From a checkpoint of a small transformer trained on Wikipedia.
Size: 12 layers, 2 heads of 64, MLP 512 GELU, vocabulary 1024, 2.64M parameters.
Architecture: LayerNorm before each block, rotary positions, biases, untied embeddings, attention and MLP in parallel.
Training: a variant of Adam for these matrices, 5259 steps.
Each number is 128 + 32 x the weight over its row's rms, rounded and kept within 0 to 255. Layers, rows and columns count from 0. Numbers have three digits each. The size before them is the row's rms in percent of the matrix's.

# layer 4 MLP up, 512x128, rms 0.0988, rows 54-160, columns 0-63
101:131141125122155166175122190103095049064129118159143138166117151075123135133149165139153131120113131106107085082158158075157107075135138154081181139102131127081122130172159108216144110170107145
095:126140163127186111138091106108084076144117126183110145150124152078148138109109155127098149085157147128048146185157116146141103093097096125127142144107131063156111103163137064153156077145124145
103:148065187179147110104133143062172137145061130184114154179101116053159138113119138136127136109106158134101078130143088110144154071091245146082182160110112127086135125134126141134148130176069142
098:145141129162112149140193125165156087094063068077122162150091119089139135136094153149174078143124168182103143134105070156076088116121115141158122155132103147161107065129121070185142111136063180
099:141080164131094139095137100138179134130093120142088113172094122146120112165107114182143122082160068152124079130123159118134141064092097137167160165135215107106161094107178046110094097113055098
103:173076085137111138099142107118084146135144113047077077140118106146096074065169170164122104173160166196129087139068134118092142117104128150152121146039149088123073122167128138129111098139111157
101:164089111131120139131192079095162179126138167153095142149077159124069105115099154178115100186162202099144155144127176105102161090094176128166143150073153088092094159163170135100142114124091159
105:056071132143104093151164099064102166064110144139178175181120135095135128132118105089148170079070126108158117131131090158083106105117135136132142146112173131092163101174178108190134130153077144
086:114145086112114152127132101135214125088085139137124060109082122151101098145107177130142157100161123146186084084121113089179182127122158162136102145075133151122136042139113090163132052149104123
108:114109114136153177165130139061097096152160138123133123201130165095101112136122138147084142113130173091087159134091142113140141097125116175154146153160156149186106095123121175192156051154124135
101:078152105135120191074162157109145139203113144108138102148119106133134102122115160098130136109156165185172110161112192112097082118139092182109089156197110081106150112126158152111085085157136069
091:144083126138117132205096098111052104168168135137101130208113076121100107132156201157104159086098187142143145154094128105142121094102151144129106142134131098149147102121118132116147044102094089
103:114108208158145145108139143095122105141147074137155105138078103093133073140134171195127088088161158108088142126123146102140123112129133154109118108109142011099103103166127102160135103149107141
090:125105104149145158152112127192076134138116158095125118105186122132130119074144176129140170105094086087152136102071061029023135139124109175120116106127143122120135124220138110075192081126141135
106:146130141193135127157119097148088138157077173159127069115148096116075151137087199125143168115159161120168137102089103120052149107123078191164162093121096162115121128141160133176100086155130118
101:150075114151165183098153091106158158091113123136105171071135140121103114139097114168152153139125093142137144105114106079106176136069111133102146102141212102162170074140079101100194140145127077
116:122133137134159121097152119110130084108126157161072107166128115114097094096116133206107126096095086112089074148154136143107083096064167154069199104098173106119164159139181100163160110118102130
105:106122184158118184159108055094107129129095097128161151126101116077116109108115125176131149063140111095117156151149096115156141079158149117168115136105163075140133101137137141136145119147109149
108:113088144200171111121134092121180174093108083123129103183131096113086135096119143133076112160106128127147182146159089161079119107118129146144131166114147122132199126133165131144088146152142116
098:131076115181151096157146140126117100131166139119118134120120223075042147168184147129100146159147159097122190155057142134107119133090107166107167130147079127096136134128145116129148062136135116
108:141123151119205085136139162095138130105085150144115158123098136130076123115147099098111073089078102126093102112107129098077157119102137103174173114122180089100170108174175078131117124138104123
100:063167165142112142115166179105149139113140073194155130083085100111147121138142139086146085083122130135165100143109128118099147114141106193057168171095100153110119119122142074172138107146109096
097:143132177159140169162102135120142176168091156086097126181091156097114100111130135125134115087083162131121137143168171081151143054072092137104173167104173160096153109124165112109129160099080126
097:134147083105198154161126123134136054130124149159065167158113191103121093089131127097174109096120117140064115160167117087145106129110113109139183107115181127127140136169117144133080132137120106
097:101084116093094142148159059111110114116154120119130097127136133114152099095148129217132125137161148178148105152086141092150128118112156164182101153113109096122104158211125062185131048137050140
091:174031094129164099128102108152152116168087183142092125102162213113124129130129153144174128144132186141157096143120097108167147107121085147165135103058125141143155081101096099140173123165088112
110:085073107136110177166107088079179089152113150114077098158156126110102125147132103128147170114104123154202160115141127117115171126140065205111160130134122143139149083143132117190129081163107115
101:142086099120169115085104120115123134190166095123169124185131120110142099118126116149132094098171121150125162179145165098117113086138104099170127154152190118087169088176155172083177120095037127
106:154132183132209117167121100129209168133123095114138081137097147109063124152137112106152151123128096130143155112122147122113152106094192144137111210112122172087189144155159094158084133126099136
098:155051133134144112103065089125106125132112165152117139125081093080118112124133181135175130156145221188129148145103201124144120112148206132174170066128121141102111088137152178106097165115077124
092:099115168191115131162120155095138146085139113200139207169104169063113119149105130118121084100112080061092146146087128088083086127096150143103110169123165121121159169158139099155173082115130161
116:141117106130128140178139143133192141097093190157126105116107107140057114118153138076116073108153167111185069139114163132169205108106208158185158105103134151096173134134156109092148133151110134
101:107080106116142130145179124128117048133127156155128135102126148076088146152108175157189109067111088122100132130133082078076176123155168143162186135118175085103154135166151129129175171113090142
106:150122068178176149126104129084128138099175169123139164169134188082093124122186147180156093136090067103128119122168117076105111129116126133165156136106115048052109123173157125195165126138044118
097:107064155139163154116099093127167154159126118136071101137081185090101125105157135116125085103125131150103114157114099115158147097062139117182122147166188145120121131100145136126068098113142113
094:173201105164157117109062131157140143146150154162139146181075127134116104083114146094119112157092043167157140150065114119091149118097165176119124172096126147138192084138114142111122112134125112
099:136169095179209145150123085117118111119168122093142147167137093099120101117106137109117162087111166191114156135080167141144120113108081162110169157141133134140159050128143106136179133117100177
095:182111129108131160148128065125139125160143094096085077101185071103078158108110172190151126053101122099158149071115108096148167123106094209145094130162143144100157142127126116156148076104110155
102:134127155117119145157138110159188165090135138150086124116089141059118104135135170170124137085111111099161127143060177119103121087090181150152189123076154055127117136136138073155159114167122108
096:133163111168184093195159106128183166121150151138146094212082145095124101188082105115122149141113110145141163128104085045126125089108178100099099091128177089139143094184155049107183113105068137
107:080153137129098114155074135120073156140161155079101160105092137129135092082089155154098075134142142175136106161143128100144167128119108142166144131134073136163107151211105173140121008124078127
103:195120158123116109142128158119124113128118084138107146111121096110121131122139191122192119097137182157134166123102109154155214118144144157137150150122089096091140070147140150129195135172122126
100:149116165147146122093161083088181075164107094166142106175125119090151122155087128099144154110112150183047137097148099086136136072102147156143119152087199098089178059168137085168124129125079140
090:180160124139107086113105044117192101098150132168136113078133112107094118178145188110140143147127180228081097156106134117096166089159158074112136108146123072161148094141134170111139137121138057
103:163132115147136111064128122123125094158146120061132114096059160099094122171096148131142137123114104179139130163154137127145231090104151178111117120049142070110183065133148131200169128188116054
109:090132149153108186186131143055103121131117104163114122189108140076126108173116157172153132090106167091161077127159179104128106056164169155109133163128162103099079158164174090187094135157113128
109:097156147160179083127146194113083061151106121161105195159101144105113111099124168121106132126172094131108123145151096114132126108061133134106170074125098112108155108206174075097155127137063101
093:106145077147140128143169117089108118127090148109132155179091122155116100139077112119129103161127171121126152129154127139132147097094124137142180078108191059135121070127203105083109101131111098
093:220164114143133090104169127147155140091091164158143081125069092105080083134101157148158115180145135107106096111059173090098129088143131116123144113088168116142127158164132117178142175107108109
110:082132149166087145143153184090092132095105125140162147151110148070122103157132114117161114120130076115054095174145126092087135084136174129081167144111158128103092164165206113164149120160090171
099:173126160180128085101125139081163088146117172170139208210104129034121122132131104138151130111114156088114132116152159081138119090088118175092201160153145131094166115138140072204135134135111118
103:093098164150131094151127114129133114101193122144085115137094139124104101143096158091148103061102117120113132127132095125101130102114154109137119121142155086082151121134158120130150141196127082
104:138164105139138160125113109116145087159046163158130095089090130135151110152129174137089095148118134131122078167186147136133123091172185174175124137091134110174128127144140155138121083171074138
091:152109174145180123138141175082119161177161134152112138084130134114108135130117133142184146137029117118100181103109110098079108128125101126103109136104142043126122143194157160123186133102131100
103:138129072077154132092183102060109063134082154120084113153156163107072116113154121077119096110190136128132162149126161123118150097135159134152133165137203168092151047171133082132137150162106139
106:149150148122208140135168114113158167153149170172141081111126183091113137107102172131138122142103105151093170131103102098113150105027149114143140137145112097125173109127138077093178120099093094
098:167089141147150144141123102146166178117116152145142128097158128128063113106175131141155085175113125113069172097121107100119172116105183136124138113142168135143175168106115136156154139167170167
100:092069104129138153217123142109118129183155124175080164166078198145125157107146117162128100146148147162132141153147121126163103093085123136109140154129114061107098167132127068124106112149112048
105:129104128125150127129141073083184190095107106129166185134137122123127091100140140088089119130137144126175152109135179132102116130138139092104170190096126122116181055158139143146111137162079138
089:136102120167162096054144130139148130149086155112044107136115125159162087095136123212115125080088089143140152121180138134168115123102148216182167120089110115127110065139117073133186138124131113
107:105170062118176140112121149166201134141090148208106077112143168077043136100081163067169108153110108118108099127135143113123178110111125100195151193132127169104141121126153151112090180144146136
096:148092142208130169151066164143091125109147127048128075124116214096101098155070097135126153160123150082120118170127168130149106083116115126099174178102172162134133173099148142151136146152104146
099:164100152184153104119124162142171101106134103164141166077141120094176120140096134123165138059167086166125119135161123124155169125109167107128174052064116126143186128117132070149122105139088107
094:208090113129119124131166153138109103118122153107097117102148137118084092123192165104122092133076169109139086151088096105145162118119147100090141142105146182151231124140119166129145142130103103
102:147110146155109112188155166090130144123058174140160131104100156089139146165120114103153113134081205141126037130072114132158178086129155062130098129150112146106133129094133105181126166135094105
111:080145175159136147149084146074131058130104170161098122130136174078125119082130178204150126139114119149202115127158169096080148139141078143163155107044141058104078160189164082137145077141123107
099:082076078117090152122103174146124074138175174162108142123136106110139108108149142181214106149143121157147109162156048160130113098139127181130175130120134116111110140142169090132130105099093075
103:086094185136164095137167144120124167146104144060158122161118174082111151070115112104128156115020127147114132132083080118106173132055150102107125143149085190122160114136150162136149142098110081
100:117100126176185090109121111086086145113126100131117138189117155120090119142073120136140164171147070116075091089105105115086169099076132199149176117059067117099115127148152132130118156162136154
109:142125079149135124098141126141184081150089117106104158139088137118102133119074149080080128075096125189144114175153128130108149092034140168105163148070099156067181036125149124114174114144116097
080:097097126140093122198160090169108167127078153164125077092180151114111074124187101166129129138171100142109125158122079077091164143110164105104094132135090120136154143170148133168095124170174112
104:182089084142175107088155053098116126154139129119127113123115170141133084114188127153088134072159105103135107170118098116115107106122113189152181144151099068122089115120162153194143128156145138
094:087161170167113143095113166117159154124131101172055122143129077108116123086081127151138055139132161119163174144121133094058168115145175131092121100148070139133129131130127141161142167097111126
107:120127101151111154165099086131142130154140146111109124158124111073114120070078160112100128085104146172192157120111149135104185111112086128159103147143092169123227065157136130099131160108110128
103:112131168128218115149143093135103176093128150105221100186098119141116096104122144165170114103076108146115106117116151097163120087078124130133118106078097110089168155164148100112123117124072123
103:174093134190128084157166089061136074165110176149127168159059140066144106105073113176134104130105126111085107117134122123084125083055128214087186139124135136117189091174130120188156153165081131
100:195122144160081128074201130120158115124106137176113119126124156098115079145083138069137143142154208129096130156112113125118208106132104131162129127120157154130161113157110167140103149157113121
086:105148160196130156129075099103132117191150069144157183152063131109127097108169162149131078126121121081119127107155172052112105128138126168099105177072151068148112119163135158120154099123086148
100:087105104127111189158101138108152110083123112159095076115150086137157092161169107174164144145090159175179147120153101155123110126153154131128144113158125079086149142115157087151075138160101079
093:144116127120147102102098141105153131143144093102141187147111192065084072169135145166117088136162173103105115141094133143113122114096182159146134121115081112142127131148134118112148129135127163
107:096095155105129153100128087161125166127126175156130129109087110097097106091169131103168118203100148073139120131134105112095151095125155170137110135160100122058117185166153161125098118159136145
101:066111102158192122122171132148109136099069162166112145144103093072117124134060101162181127107089155110088119178177142085147100067082090188116147143107127111101152116144149099112151106155077140
110:171131103174165093119113104161178092108129120160115107159099104146125101120124143136158106087112104127092110139144127118096148086057154158117156190050172037102185127145148075177151101155080123
105:118159178109122197105165084089140118092083181136116148164156181082126116107133136125081153107140114169160081103169151139096103106098128126104147073103122108114112133165154115168078146165053153
103:128050135175147168130115079127118103128108137130106144098144219098116142102139146169174194120086169125122096093078049140133118127131120151073148070105065130121112138132134156144186123150134160
102:106099128137109173129175108126085123113112188089104144214092153111129087086126105149129063131121159135174151126155136116105135073133175108108180096105167119124141118129136128163126112150067096
095:144099159172180057210114161134134189122121103180107093133101172118081147124063129115153147114042166136121181095114127136098187111067094147139153128065092169142193126165100163139164117131092144
094:082095112198144141134134063084152122178128119144140135184085157055115125120137102137147082136097177114176146158166106119066074109119169117076186173126184153127151106099139078194170130112103118
098:142074151214181134159107080161133122102129165099159103109133183104131151140152141104169162160096093122152164117099047068117167097136154104041123154116099126125190120146112121141140082127137116
100:077135089145134226152145129158120143149120121132155141136111165115113115116131188106163132165075151185154175116151158112096107097120119128126106195142128158095151086126153134095089053118115104
101:111146132158104119108161192050138082107163116120155128202071137087124060111070136102114139064095136126177104151075177095118128111094156110074148115125157151115224052129139159109149154152114106
096:126126186172144162128136081118098063125112120095168119136082155101163121126137140122158148116173097099099125156152153098129143125112132161101140078131151104151138056123130126196213133156067109
115:151100120184133132184166102112102105091092115109159093150119139119110146122121088171119179137130105158063118134123116109093193136115155079122136122120126089151167127172113069175094093184099142
102:099157146153152149097115090157129084135096096131084083165091132100151120159144173108137152101130087191174084123159099132127108061149159164156100156102136145089150091141166104150086114138106152
099:111086118132116158149110129121117112095124131188063167155104180135102127148112087126148118135122135101099177176142100075129096122139091106184157127136143124117142185128146069155166153126089160
095:116139117182142127104114152134152163184154161098101154124123211113133094082121134120121140139143138126153110159119105035109118137066126163143156180117165119118139093205120122103125081133084135
100:071110117159140110178098181093141171152105122160148110116084166099092111142132102057149115117093145142131136130106086117152200096178159121162134162105108107116129099151171137130160171210133131
093:090136152154157113144084133088101120108168138206135099151148158127115126099093147127169157126116130201170101121107097138146188117094108124143121146095177101095164178119176135123073102168155081
101:101106113185188159077087075153161173153073129143095127191106173108097113121101116102092107104148219168168116169112115066115129078077102072112118196104120159150126049115119111117085081127132145
103:214131118124174091129123146135126160089080142175126121143164108122127118126119145198103141134090155163104145103145123133115162115040119209132114108100130113146123147119125105162145060154106118
101:127091138085092176174106105118131131105097079155120126191133120146136099090158171121092174117161172079152128117138160123119110113140162200156128122104156109081130142149144108162064136214042110
100:097150068172187143083095110148121068074084157143134117121120166128087086146145126133208092190145141086121118166103138105151151097103132131120152168127163081119143133133131097120088043171106139
098:138156109144127109125177188154088110090161099161110173098085128065117147124150120138151148091043087153124180161096111069113147101130096076126164135074129071057127096141178106160157128112068139
092:139075154140101147185098167139179120185041196128142155175116145123118120098126134103124148132114122129145093114174164086120193151091127123158157158129104103124163137139127145113136079155138170
102:157113163194097101167136094114135150098087142099144147200097121079159117144139111117102111075147183103128149130139099070139143102165172115100085102121150124119156109140139055211125091136080083
106:154139070129202114118127127063143114147115138176120139101100124079102060085156134154150107177127157116096084125088169126133147093035091169134144166108157149122133143123147072157109096173108148
098:134157126142193165128148100139204128152053166111142130175128160102110080109117116106125095094175097082075099165171131091078144117100081139103148093090154146136190104121118147168156074128082132
# layer 4 MLP down (transposed), 512x128, rms 0.082, rows 54-160, columns 0-63
105:146122112188098148125156133081119104063135134139139141134184103148067162173132144111137132092101117157105088074124106167146190134138131178110148161128101129096128145158195124176072093200066127
093:083131176131144103127146144067092193139116078127105113103102116188085157117199125166111174091122146143107118167142154054147115150140137085126092130163085076127141098124136153142093199148170107
109:125067097119123169133180086072110133122131149142143130104138124152131132203131105169156136114155126094075134123082154176159126103122188180137118195078086138160088159094156127190158142125129132
098:159137179100186139124081139098145077117098076170104112103136120076075131136160134104113142131110113133147180107235096099151159108112154121174181156154119125080113117172193132059126157108148114
101:139142142094159101181161151126091143141156133123067111126081129092108181105188125073137128127123157167102220081175121109087107101118061112131164159121085104084154109176159162114113108112176110
103:117121172119159109133154125150148107129134070049118199112175170113133167139156053111139125085144073185103131161092116121150116134136112085191154145155127115149169125096110146090143170142114103
100:095126079144078110145134089160084134082105119181126195160133127198164134145143157147098154151153171127073098150115103187093096157156088109150120230107152100136109110084105099145124091126126073
114:101114101114141123105143165102091113125116183133081097073152172097198085139069103144172143081134171122158088172085130108115082119141123034126134131147099147148099153140155151136157102116108176
087:164116100149123135131149135182105100090133092117121113147140132102184158135124084121124149145143162141119096158119162174048116156190120103106144146189155122152097206107188132140105140110110127
104:087150087170046104146168121131170163120140067171164151119091138157087154114125079127190149137148107155101053162144139130102127120129193158149174111123168135158101071117106107077163137124105145
101:172110072123113108114115143158139123147092175142100112124098129059111137134099166117174142124084197124099074169120146183176147120078068125171121172155083168132088140103173188161141154197118164
092:163174139161069129096132093140118113113100109147124145114174175103117124130113090105168086147142079117076129151126110124022101083140089125110118152138100176138106171138126129136135151189142184
097:166124149109094117110153132160169156171106114098104135114138103090172138147150181118125136054140153162128096146120114159157118140148169146122135090157081187149113099087111161085117077152166148
101:114142131076135096125076128153144111097099085166155122147066159121159158174124093117129106150155167175107111128143181196157070074160138100107148158117154129152137096051131140191069189122110104
111:122135157123144164123099163102100094075105125126084195143160136135122161119203154118068200107120146181094122140161126078155107147186154156086178123081092118134110083126099163094105180098135083
103:090130099109151184139102131163125141115034142102144107092119099148121141125126113047155128122178119196139148127083169084169120148150113096074082123131119150100114139138183161122121128097115114
118:145070084092102098131145117131149107182131156118134115140113120128074079148175159211148092118123078101121094176073120159152157088091108104121126169199164073113131163068078117157164126070096101
110:122133118120164122077195165110180139106194167143128156110140168134167076097112049089119118089113149126138148022108100093117128159145077159161123105127147127095072138158188168105180054123160162
108:189153137115119165103156204133140138121127184150135103141137142076116133174126112113155162114164138148075098147186106117124099101126139118123125168173085150086103131127142154151145135175099134
100:110114090137136121134180136093189115106153088126122102070136132146179174182126095144120114113117090146126135106172162144060060156119165167072144117079147119166101124114167078102090101095159182
111:087167109102112134100126143128116137149091123160142067082116152138129152063138122167112133139094167124159094129119080152144112145209197132073151149076142124139121045114146095115137138047148128
096:082126084118149166097142131107114142097127069113112166193148077106151115165115167050137141123128143115186138106122144122101193141103121139084079123171205085115147133079132147124135161128174146
090:143119125124112144151128111088066105075144189073086104168125129074110112126147144095071146164179149144131090150156112108163132116176169123165109182144042200191185175140109150157166138131184138
096:192128150178117081090134146146103187160085148122159154155097169134100110105121117100123140186150139063083161144054114113134133172120144116119082149106144155200168125068067132095124128095089070
098:147175134127130109105113141135133115205165161104110076103126160125164111110129159122153109125134098110082155115152193123142172118142094139133085123176115112162158099183067167033135088139153101
085:136178105129133123068147101166088136093145080119121168127141089117130151155170169147131063135125094156106144123119176185082160116100159102110099044137149083132156150162110140125127108184166116
109:103085051155179039123127177119109138092116116132099181135199103137112112150217165089079160112149155180152171080186111118164131122124092119138153106130079156136133067125119128123128195169122128
103:093147141131133207191110100097166176047133159113103113062137136110106136097136102125153117120145106103079107150117128107109154148104101174154150087092092187155096071166160154146111116212131081
104:137147163146142167107134100091096083124176119151141119105051201104093134152176062151151136157164072127091118144191144091107126133084164138162125157116156104136086123156169133122105169110168078
096:047131193092125123170133150133175168123141101116149094102094194149116105091152135098045125126175149082094109127084107122201149122145135134113072126146068095158151119157113121078113151148096130
093:142155096094177116118176120145196110084116132159163087138123122126127179150102130125120048135044147150107091170138186064113134115112154133127180116111068170108133177125129096115102122123109136
128:182131178180164161093135098188120144112154090111136141089124118158130133116096121062155127147159211099177107102131126153095083133107152149136190110110160193106148144154118123107082099053101146
093:090130126099163153123082135145155115139084115128123080106086127101137204176077154157146157107110075183153168134147140112101135185148151139145155155166095117072109079132186208175130127056095104
097:182121155104131157119124177155121070077142123127098140089097142153099151167095123039103121179124119147097173146170100103095106180154135125141096123070105112086095121105197162063098143144172173
085:141145137143097098169120190119124142104135107119103140061189073213119077057130132090137159111114104184144149156083119152088127122180135143130021140079080103127150166124105103136134145094119095
094:110175120143196151122128131120108143114127172066107165137091181127161088144185131129125084131203139113128154117160081098127100149143167169140168091146118130166079137100079086160131100147150131
095:163153142123174159150133128148078087067108151088042155105188137089109103080184144148054166119174138081084114108176105109077167142117133189190134142097143164137145170127129132069144118122156143
099:156123107120151115153127125081140079088096124094135131195125105136150178180132126154121160142086139145157151132164190157111126190146108141093089164166108023064070111067146116150114170143139124
103:039087097112163130155113122171137133099119110157145118117085083137110131092142158143184143165085159083127114115124110083134086106047147102092125144132183101101138154175187101147151154161101141
098:090178084084182130069048139174134118128163173056145164102099094114132073098140119080154093167151172129104069118104119083128169144152110126198129109134086153117150136118131144177140146135117129
113:142051113122112128157121176131138154169123124108086109089105099159136153165096073163134144057117182085137145086148137144147108144102160131171090078131137136255090138162039098113163117086133107
110:182096138188165104169093079149132134106078151183133136063127115122128100165117138142139124147164154140105108121149146154168118075124129120149166128132167066091093116169161101168152109138137161
104:144129120102129141109182089067149094177167076164209129119118117102136119212115079121118135160095071137068116116135088140118168129121168149160176202136105133094184136134128094148130122175136119
084:053114197153122066118170202108100188119189047145137156139103147102098131054077107131124067152143084082142115116129103073157107124073142114136095122149181148137135138145068129155145112141147102
106:086129140152127163083104120118119080154155157114105108125102157132133176151081131101120105086131141147181144099111181101130106123111159140147106144125190112083141123129161100131225154142143043
114:087121075149149146137116101170155106093109126153110059154217132130080170099175136090083211147163157138211179132131089130114171116132174170133148154162139111038112098183199119151105101132125109
123:133133146169129147181143189121135076087141111181107121141126105158093134137175119112160101062126103127163108108157103124160141129110144137146099080126104088051165064127241172095141130159120116
089:132163145167066084120117128153109129106183111131097113124117142192116088074133146142154109132114095109097144139093104143075066140153140119140023126136139133184129121127078111081166108094136144
089:164123146106135109157161108093144146106101123124142200181147120089133181190157099130162126075056100182165156111130163157100083134097136133117144127145083125148101168106150119137158202120156111
102:099114082100054166140155129200152096100087162105140110105205125148166126161152168159123155095224120147160106105131207231123130147129048162089114101129147116103087143104057136122146104117128091
099:113154177141131095123184187145138126204166103084178114104111152090149057105034093158157077135141081135115119103085084127091089123102172179162096170109076169130110149136137160177149118110163094
102:137144193151114133159120127117112150120150079162150146097112104124132104080098158087155094159090177141084118117193137137138131133126182132146154126098130048069144143112120146180148083140142050
115:177114144140134118108103126172186055151153121101084163157178091186126148173157140133118132155112129159134106190091102168104149110158113130114143158113068106133132143082135104095134144160127190
091:064141107138158122079041106127111082108114139087104142143079087113129133114167127137151153147150198137149130063150098110123186098147150147124071163184132138112146116096202081081157137097172122
100:113104168083151115092117130061137121141159153144150131171172124134105092104120091168119115181116108077169122109140131115138126164139097096132202120076163111150106122148152089095109136100120129
097:140112121114184152116145073153035094128156083184137146202128147155097081145124076188106126181137139127076175119127154087116100119114137105123129124130143066139119152095144163131175093059062082
092:112120114118107089078176159061093147102112206141113114114117133113115138142106076198191091161123118078086084135116083187107129124148137131147149093177161163097175128136129128118151090110125148
096:140048109068107134178176136124099135126130121133118102098140116168108153161132104075092150136083088198147118120103117106159149145121199137100147076133062131146152123119172123109164154108184106
109:182121168111111142132140140108173100154186184130099144090096130077129106134116117177096089089129135135163084133144117140090132140118153104132157124139160124069116096165157172134146125123113168
092:142133113127113110127085117155081151072196098086174130152168164085134117150132117092179143159142129118113056146059150154047107176164090067108150174156119146159155198113087151132093108124144145
104:120101094137102145133129123164190109204137066128087111090122120118176112078103136090134163097150143140178210125193158096128111075169113135128140168142077150146156083150120111065085146114166170
091:076168158125130111114106134140112114135141072170087092146092112065128146153128119123103122116141094193173105091227109108103179132147136129111169171159102059065174133159146146137121153112151155
099:234110114148124149136109096194136124136111143124149090124138158097170145129109110069126130159118183082111129191139152162114060125141136138104130124126148177153153161061154136153148116091133083
090:108116099120145132111146172132109114128064114166112113109104100176127133107120157101104188118170075105095140131212159075139163131221167099135125142155063101091118138125087116102171146122156151
107:191124098138091076181132099178180111129110104146094108149122154157187209178160143077144137104141192135091097106166137143179147148099082090157106157117057187174092151092124094089129139107107134
105:135077143207108142105153146191145109158121089154103145179119122173163168189143113097113172178135169150136135101129159188137117115156107112060107166154090082097137085076165138098110106075176177
097:121138110092152141091086102162093124130135055117153118182136152137090139121099123149121175105153159135150143184073165133141163135100149125102113106173123143092143122128105125171139114159168131
098:114176157111175141104103103116122097085143160087090092127167135165119228125207176089136173118126149151146221143154144030095111112183119085165142132131089070091122130134140143127123156120155150
106:094133133129145046134102147173074104084120065162122156111082173130118114083127106091148198135147140143152051113144127058154065148105132125106151127117078126154112092152138126100075134110082144
124:095098123100130188088115172135112125102092149087094142115120150154101155178111079090079103093171108068148140053151108093128117136179142223194175079090147144133135134111089128131181117153119107
088:150161162153159127157121126091123134139185157021116116160125145093153159087097139133124115093082134145086116121150145107158149123126163143136145159136108111192130073174125108083145180134132128
104:156119118101168103169129099113170096132116109124120121188164082124145119079136075116102151113078124148168143174128088167093115132082077098113140125136047168166121109128168101204084129140113166
082:167136135175120056118136106126075154155128106115157150132112222191145103134159110155132163165110096088073145153093182144154100093135161132134109137126076140176111119119107116129065167139154070
099:163175190126108173154107165149127106073116126129081203117094142111160133127155189076109082130085184137170134153150136097181060139166171115091147142112167119105075135114138142096130116098130140
102:128152133147120171109068124170142139133103099103139125126105105069161153119151123136115146114129148101102107135163187099133141155079125151147125116077124174130148107110134137158094128089197119
111:115125087136082145117187139094163147150124217156164076106093162152101061181091116129164155160156140117127125151124130196145142100118160133144143111137087115142154184102106148223146137145153094
095:059085154158098133115112075137065136157144076080149181128133152138083144124176140133125168138179099138145102118133173110151135125086141129130135125126115070124150085135079131114119125129141107
090:160146129067082140098091122181100130103090126089142118117131157153148205122108100123137151125170141167127040175133143149115064155113125121090128084151175133153140098126050099135093110082194157
099:100145170129124123146125134174121117110138082121169149162116132167129124152119097157102126142144073073126112109122108080179112071133128099114070126071079166113114085100125132143107093089092105
081:131121082151098130175118057135159112175140150109124152146165089129103156115101093148125178092090149199175122083142192159185108163149107114078132137098125131110138084096107087174072107127147113
113:108117081107125160111158124154126127108078139140135081047131081111125031159142121126140172114161146157125112124089062201139145133162106098147107110110100161140105188101107101118088096161142096
098:167107145198163141164129108082118138142163133049144097086150150104134113153129032087104138160113096147095152176078115130105121120142114107098146134136125127099139137150108134116159136126156167
128:069089154156122146150068130157139168103122152110093110085094115170103154242148128095163124085169110119169134134186176095132186108163155170118126164111103173105136137147137130157132136161114119
096:108144083183189196084104098104097128102084101121106139091108118159097141158105082098194134150108120125151124146176125092137143103121120157150090072118120220146171140130117151161090128084107095
095:157119079111148180122146183110124134174176110101128152170138094196088178146120118105133082148097064118145132135102158153101084183083096141113144184138174125142116146159088138170108137114117103
099:139169178138156120136123089103138106098119087130109156037128151124158147104199125116156156070102131118135129145151079093165168133157130150131064170137039145056121143096140128134085183126077145
093:106137173107106151171138091132104154107090065072165169125166132171129099125197149149120119132125071078130110135137108120134107079161123129101144183150096141103138144104141107088136187167196120
094:150139081070149122171136193129132108108083134111106128130161137155125175184143183092090142078160161162147143119120172111089154129171053141176073153096081171130112132128146173111117135191164096
089:073160126141102088136081086066162159070151094146096213166160111160131115163117118153129133111103107166080126082145128146115146126135097127099105158082111098114111111139135148168071171155153108
096:176079167184112057114172143176131076133100156049166103114114154103100097189083123112092116121141176097152098128096113163172145093069120100151133132125142141140130149075156155182156108122149156
096:139183124135103100169095153143145098134152113156115102143122143079144116121081131087149161144068144109133158197061156075162083162144106161121120120161124144157197164149146109126183130099125080
092:111167154109103105131120082173141104132160100106137115108134151116178142183172131144084139095171121175116148128111154132045154124129104109111093127186117108132173072119117095124131095129186138
120:082164094088154165104173165115154128087130091148137161152136112142133101134203126151105123124096068086061121103110121158138104132119173121140143153100122161119119149078167111147083177125139174
109:132144129109092118125111094213168137141070096140123065080146101147099190146155155115125142173157108128138121199119136174115130097150169127115144189110105126097075164191179069159079112153130111
105:137127079151138123090078126185206099156130049148164134091100136149098119128132072116086117152138096076113139095078148169125131087111100107145126169119173131195083108138131171118064141139113114
100:114119139145122179139126161152134161112175109147146094111136177154108199092106093137094070127155122153120065113061103140124057156125160128111130118116075140162108129112006082121141155029146136
099:176136165166111091140104206082097097152134082137127144097088131118090160155036080106137126155120122138127121102085134160182110139080140140105150101119116132145087064144091152179171098153119106
087:120161141120148172134111143132126091169110109085141127135154140147122180165122130113127100108124069154140136137170149126099097094124188103135133180124165115119192093136214138115123141116104125
102:109122162064124069161137113117106134111132106059132162109140106127121118069152098096097128109123119125168164146177077155080177144138146143135167148137101195113171065148155136178174177141135127
104:186097110171167109148114133110138127186120121105150080124140150099162097082101113118140132164104173088083092153141131145062106179112139072099083159136155118183136115092048191137109069103085162
104:126099183124172153088148094099105147143169205093067134113111186098151153077116123151182127117143178059132116105134063130139093101060143101125181166148154102142132133157183120126199117093178151
092:162208051092150133139076163127155125096121136152155149106101141141121159121155129166111136162145168135140130187137159162115089116143139084110110131154130129185132120146149124127069137123089074
096:077167116172152116139126111086116111128112172086133132116140107079133119121169151078089154145128171130138168090134111146114154127130099151148137169188109044107178169138165105118131144118176097
096:135121113150165122166113093066147124060177086169182124124159140083103134134113146096086148155170108141123184088146135121116124113172113076138106142195140092104121160094120099134150150114171117
097:054166096140069159141112135096160100089107156160106159117126118067156084130119174133155096091084128145093145176186107141150111104131076153156067091108088133134142136164134167118142146127084143
106:155187054108163160144111112112146144060090171129073191146168133170105143089172124143149158124121134108202125092110060123150154115116118107076139161122153111121133103095145109116124127135098132
093:071095166166087079121116124090118120210176139099142111062117141095203098138157119058109117090067109172134154157131187113083119098195156189140112102157120110137104104123158115151121117162168141